Weights of a small transformer language model.
Architecture: RMSNorm before each block, rotary positions, no biases in attention or MLP, untied embeddings, capped logits.
Each number is 128 + 32 x the weight over its row's rms, rounded and kept within 0 to 255. Layers, rows and columns count from 0. Numbers have three digits each. The size before them is the row's rms in percent of the matrix's.

# o: layer 4 attention output (transposed), 128x192, rms 0.152, rows 56-95, columns 0-31
# v: layer 4 attention value, 128x192, rms 0.143, rows 57-95, columns 0-31
# q: layer 4 attention query, 128x192, rms 0.133, rows 64-108, columns 0-31
# k: layer 4 attention key, 128x192, rms 0.14, rows 64-107, columns 0-31
o56 100:097179125106182089142099139117175118129122106188108129136101120120138082114098045128207132121104
v57 100:129145164113088084185128168109080120197189143113099210128125113155102129110143136143116154136100
o57 102:151125115124152171082158139069198176106112166111151150166135105132121133151137122170133193149151
v58 104:118185100084142116165196106130191113141177135117172144073202124118087140112100121138084086162091
o58 107:148140116121156076157130098135121126077147119161143146122141136108106085134129074150176051179126
v59 088:141185149113163174186131112134115052144130129119125151126162122138140070122139145205112136135122
o59 091:191150116118109122166088052176143122125115107107135112138154104125182120162102090152154149129156
v60 094:079086151132106157101163070101121126147082115094128123081153180118125161150114117137170059089130
o60 101:123096175203173158175140129146152179077123151056152124108129159088163094143097126086119193089199
v61 097:134145155113120132131135170143096107132126104095142207105141160143118134122143118102141105189113
o61 097:167121138113128059128138119102195118160109070123127185136118157105149171099091072116086108114107
v62 089:093161068128139128133072113140155145130131091093122128123151126122141155125135208178147123142103
o62 097:117179120080060141091111178111110131142128153100063130148086113114135079133125155134152134186076
v63 096:158142104174150112159141115129113169177094064099102158097103190104061120132143098135087118170112
o63 101:115164147144061088142180156099099129130133143116126172089172095148120124114080136183044135137167
q64 080:115164159143092130169186117190107170093110108165119126094118120112074133133094145122058129114105
k64 092:093112155138201162106082185139094132147209145150120143116141118124166159125119125076194103132131
q65 083:131118159118163145112079168116078114096141123064151175094134139119084159130195088118149132160115
k65 091:061131207113066079141150127122098160152150124143064081161103143119153135164149095189140091084132
q66 086:140103137152155154096147134130121141112171118130138103119116139150078105030136120128141163186159
k66 093:109148177158176067174154079075190091137054129108153166073174130120121148090129078131101108096166
q67 102:140106092166182137032096174103131142143125091098109137117141088135135104091162118084130124153102
k67 108:114113204093179089168158081060120100128066149110126154101139132116112113110084123114141137146174
q68 097:129162107160162125160121080164134137144095127114083101175181089162135136110094160145109096135129
k68 084:188080086132098186176032088110091157157124144142159175088136115158128179176149198123145088116132
q69 089:197085077146141185127062141162124121156188120091159117174104120107118125096130145115086178148161
k69 101:145214175129091097107120151093122104185186092124137142115114151118170172131083092152176106153128
q70 097:104149131132092179080100174154070115098153114144146103114148175126120114094103095112142188088109
k70 107:082163200115205132154160145084143148113131133155169117143127117104104108093123117151115086125159
q71 115:095115166115162157114120132154121122100147123102084119149189121110121103165165081098130176103188
k71 111:105099113130119130094140102174157194091150098090104113168138081060102087133120121121116102084152
q72 139:165093134145087111106131059161131115110122157099092156183125113155147151176083149171076081105080
k72 098:144139147149169165069092162123116070116136156129134158095151165144154141165090121117131181130143
q73 096:144143149150138089183072095135198153110091108182127121084144076175105127126146106118194067158158
k73 148:114136121147056151139119117195129155111140150095104122139105121133152113154095153164102142115088
q74 094:139114118151129162156071125098135133131125167181121151066154167160101137131073118132194172108164
k74 112:089130120107131075175125152074149091116147135112113076162162113084107128095151122089128127162107
q75 096:134169063145122134148155087104046196079174115089134137147112145148173145132090149127135136141088
k75 093:169119087077168100003116142118102081049134095115096091168062127094127100119093132123080155083113
q76 098:119123157157114152152108134163096135114135176094066132091114119133106123099107153116169155147126
k76 098:123133133171148171140109077198124170083141106159148155048086138189134135151129121150118149122102
q77 098:148148125144157138100147128151169155111120103038119190178121107145091094104122050161123142098120
k77 089:107083204161145167127083185110083133125160171140118143103116143125067091159107129161141131191160
q78 097:125095104106100110201167099131132148109119139131191114168090116136080094115105107107092173142081
k78 097:142122109117106131149155126177096124113044101125147116101130115163161100123082054097162097152106
q79 098:154117044157097091087138170128153183083105118128100169090166112195106112080109184157119161135122
k79 092:108097131138131133225115116160151090140056100134096156105181148159170134084098151163146116142086
q80 109:126100145139100144200163115127161052136096142142123152090147091089173175151106134166108199148163
k80 083:087179150139124130016058093186139174173192132135059125167126205104140143189109120157130074144177
q81 087:126199094075158109076147122095166119092116105169055127090133146160163099085081098116103117143105
k81 083:122098185131137126146151113090115178082161150056130090130120181122101148100109162123174131118139
q82 088:166115076078142165100035099120152155108167074134131141144068178172091133141118161115128091137073
k82 085:178107142166188092149131205069139099120167147133094178086191131139135115116125091167064127121111
q83 073:124138166126160162101177127122148149117189073145098168093066150118152143163135077145146077120113
k83 078:126087186108149167072083122099085115110133139109184096139110194126177143139121146094161118164117
q84 079:132147124108150105074176095134089072145170096084161131168138156120084130097150138117101099117134
k84 099:144136175122141081205145115131143107166090119153177160104134066116114120124131114111113156180172
q85 093:090151135163153146116094156173124136148147098101110064156084137174097071119167150077173095152112
k85 086:131096202143145119168096149124114141147169175132157155121146151109110109094071093093067079140104
q86 104:143071111131148144158139159112111155147102109151123185098111090088178103095114130126124106157079
k86 097:107147153149128127148151094092149144105139124123137083164146112171115095163130099140143147126136
q87 086:113148116091158127134132154135094135118090149137142157176128137172082120168131134130121163113099
k87 098:140150172138140136164177221072110127065146157129180154137173147156156098092136105104150079130134
q88 077:062118100160108104118040109118179147124115120163127161164132149098147125069134053188167156117051
k88 175:161137169113212085139106138080142117131118127113149132101141133125117130089163129042118147124202
q89 112:141129104123057068195138117134179125117100151144081133179114156123140111145062094130114107193104
k89 094:105086155154141087090147148114149143073149116113144087189113119125148090076153120146156176126106
q90 098:128134146090143156138107160173166100089147135111133082065120152130131121137162102108154129085138
k90 090:107098098125104154103087070160088131120068173115083204192125112101068170129052102171128101207121
q91 095:140109082074134182091153113146121078090163146179201135127106123153141108072115177135081186123057
k91 095:172085124179160168072100111158111127071097120103143235175142113170097129130105145107126116118183
q92 099:097095154114096115157173094109146146135153118088092146130222154148142138119146075145082176105121
k92 100:121119168124153028106119145121136027127161138162126136099106141145157129149132149121127174139123
q93 096:160098180156166052194098201144100169163145113096183113057131201157119115096142122150193171141173
k93 094:164112128155107047106127142150201164078128163093084102154134149151153182116092087123149150142123
q94 099:092112115082153121101179052104071132174149130150159172115103078125062127111122113110179092093139
k94 101:120082069172146165156185152134180089140084160116107089084135146154040110152088154126169100115172
q95 109:141100108156122141084145125155127062102118075114103139089083123141140088140161149171115147192164
k95 105:113137103167103078148148118134121104181126109080115205078141142190119118144148122119150120155156
v64 094:127178140127094144161132098121160174145171112100110178133113172163126108120201105079192100098149
o64 091:104114116106154127093115154097201205155142124137157188151142192114121104076128180165068112177115
v65 090:083149156137098100139171167147179120134095163150155139186138118108129066116136116118063121057179
o65 090:117110133124171067145163186135139084126121113174146174154051143156106084131141064186145103097150
v66 122:095154180133130141107157130141154142156160123048087068127100040137136055117121167135079114085141
o66 123:121127172164140081151098085152193076170137134127123095120142159120085107115139162115086107117106
v67 104:179169138186136125159160124122195157089070125142081159093138074103140135108066154175134120187215
o67 101:110134205143143137127145107168167136094123141125129074109091104111153131149145100100103138104142
v68 094:101112173140137161113101145136168160088120120122129094137145157123173138117179137100120118112080
o68 094:084129121116137162118089086173143123163120141180188106184126143134161136093130146154131203077156
v69 106:113146141162174119126101144158156104147122067159107190132166099139074079101148115157097104110111
o69 106:121135120149136117127104111078189158179179125099122134144141131123113125113193126126202211101088
v70 094:157087137139151117137053129107205108152153095062084083128131095099209091096104119140109125174143
o70 089:066126136170148117142130069147088132139153121151094180116108112198100130146076106156102112155109
v71 087:128108136150102134081116082141100112174191140102118153166111123066152095100133087158122118143189
o71 085:108117138136167127126155122193111161098118139170130117126147147125154109081154099130111112114135
v72 096:149126105164168091151163137131071089115107144178143071105095100130122071145168149139150112088189
o72 091:168067120118127052081189108196141101135122154137155096079111151161147125102115133121083111069120
v73 100:120113072066132138109109146116163146170147122144193124151135076114120204142101183123116155104143
o73 095:132077108127100108110180061123072141124154168099125118122100141152128163097123159192146139146116
v74 094:098099130165137133142157074104162118109132140103095106097124095104099187162124040132090072083136
o74 091:109149133143111131152136170092141160168125076156127075081145141097110119115140103193114123128121
v75 091:125184088095135112114109123151119102225139124145123141146097112122144143140120141111168093128115
o75 092:094177146157193182120117138143142134118135169099162114028080127115146141197172120174150039137099
v76 100:183134117095134120138150100138110116057099149153187100106070148171199130114139102100114167094139
o76 098:189186124116087123131164124132151138134151139088075104146094132167086093106129134176146119145140
v77 090:124154133125145084100131058140213112186123190185077135145198136123096127146160114141105095100157
o77 091:141163145133167142109119091162109157133156145103104083150135137146132076195115086152191097059154
v78 098:162075099082119131185181123111116129159099140141138083145133144148127128134172157081147110126116
o78 095:079148096124090176084130082123103148132127151104110229137140082145157127123092113109138093127094
v79 108:174100124109077108171149147103077122175086161128134153120145130147105108107139147099144123164132
o79 098:149111112062163142116170132075054061127114121138148125123063138132139142064110161070151126127103
v80 112:126115095115128184075121096108101157137149124154208121136126175083118143161158091107139153131140
o80 112:152148138110129199079145156061130157130163131180227169143166138124146158164184144124143194180112
v81 095:114138136184165139095115134150153089159153156108062154154167110110173111143156116088177148124142
o81 092:125078161134126136105102122113124124129160129143125116140149111134148238078095143140180149092078
v82 102:090192106110178165152103081082112095130085170112148162117124119121130186142092110132149130143133
o82 092:078083131111116119157112118096145112136125134138110128133130178117153100160123085156174206128169
v83 094:166141201100112151103146114116155107144097072104099152132132078184145120130099110099124109084141
o83 087:110144119114158159147095141151167120168121097124115134083136122148086065171122120129157119171124
v84 102:095125108160166125099117155150213092061105171167140115090161114098158068123201109152132126108095
o84 097:111149182086134061126129160164125113093070169153104107091128111143099096079172111143101190102158
v85 089:120109153108172149197140054114140147116158106110143143148157135081145138111127096151083121153159
o85 089:120084163132140157139092107106167142117154128083189090148134092120097091110149077132114171140128
v86 107:155159156124148135079091118154180132129138130128109119137106160143034173092097106150103124126134
o86 098:147128207143107068117132126175142131150148140171118127101156114128150098145168081164140141141192
v87 095:198139161099102131140183129126115089134149109119126113095090133126115059086118081167096162141146
o87 092:114188112134108125130122078167154128129132176045078122156171138132122078114092056124087117066084
v88 090:132100118150103070137171081127139115165148099161101117125103210158112177166092127125121120187124
o88 089:179104147134113085135143151088152102177138123124180097090103090134128081134088101169124083109089
v89 092:137104138114079115157113133139174135134108196089142143123110091096096050131050082067122113199085
o89 089:148092135143171134173140096085108100127118207159120161138070118143135159105096139123067137133143
v90 127:074144143166136169085100101116094105102193097161139150128127084092165126130118113143175134119108
o90 116:102115129127147116150132107066120160144112118168220128120122148119132184146137143109137165145105
v91 095:073114128121112128137087126075171114062120106056145115091114099112157129112110114083122139151127
o91 094:122086106110123188097155163092080121160077138075090125100094118169111149118124171154093138177151
v92 099:133092081090123162162143103146109171126131138126157069127098123161065102161138128140202184208187
o92 096:153105131127106102090187072139121147155158146146185103188062119124172113106121189096087144134071
v93 102:108159122100157139084136067131112185047138143185160119145122083124130125133149144161086128077113
o93 096:149061126184134125107097130100139095145182102144141119119170130199134119088181128113127152146110
v94 097:125159143171118150166116117135141097044109125130102115062090153111089105151122103187135124161145
o94 096:142117151138089117094114165174120178167138110147136117113137113099123183165114082156159182175195
v95 090:136081078103137129193131067144133086100127161127086150150172092129142127124149129086177126183138
o95 088:056096205119106155118135104087104148066182101084113128164145151068109117133095132155101182137121
q96 079:118147105166108148140163095118177108117146161158165125135132161122106095147148064126076129112042
k96 071:144151154095132131202113115110186109182112146114132092107156168140123145140123081116170173133105
q97 073:170077106160121147111107142130160101068090135080164144166119089120153142137144108199092143143219
k97 070:124146090150092091120110166171111077140111139139132130119159090139145116154152095156092169071179
q98 083:100100128161109113140095134184118105186094170141131055164129151091109085162173099142162099175145
k98 074:121112068154055113145145181178152137102080139156138157102161151140083115110093146159149091093159
q99 080:132138130139175122146156158146132094152144116107098086116139078132115098128169082097089135125143
k99 079:112151130120115076099122117106140094107163160081093133167131098155159090096127175111076159107071
q100 082:135099128134080106132140132118144116065092126058149110187103124133153170180120108149098148143117
k100 075:118075125114121088097113160125145059151103130112129080053147094136110105122154156100114152121139
q101 087:099178172110137120142179128141096129109149110172149118128111121124001058148152069136119130119171
k101 085:150106105116168113104092161109139089146156108143156208086091121108120136119144129138142097100194
q102 081:169084158146174140127172130089123162115129117107119128080140147115128148136182132184139126155127
k102 084:076115119180139075196184123127146141122155104108214088183119071149098140058185123116128173135128
q103 098:139142029101098118170147134135122138105120133104118173127026183164153156158075169169102087129111
k103 099:122178086109155143105076111124112075123138103104168122143106134175126221122105175116147105108090
q104 109:137066160121089105132093148103123151083126172105106201141107189099146159190122172101096131169119
k104 116:118151160104131113135188083103127159076108122132172166146165078133193136112143100129112148142121
q105 105:087137161117178122116168095076117128110170080121114032197114140119119106126130054124090186131144
k105 094:115116153125105156088114136142081171207140101175095127151105089104105116135128130157117077119100
q106 090:132132092154083187142121077139116131106062132122137124131164144108177140104131120164092153101150
k106 082:148089136113120142094113179127119111130144107139118121199095148120152119139074141146133094123116
q107 118:140132160164143186126131162137149132185185127175153187128121101152084098101143163063210069131116
k107 098:165137091122155162187151139124117120130098085114115128144099114186149109122164079150133128134087
q108 101:111112210157140146152087176146116170128096104105122151091130173124086075074087110148173068122170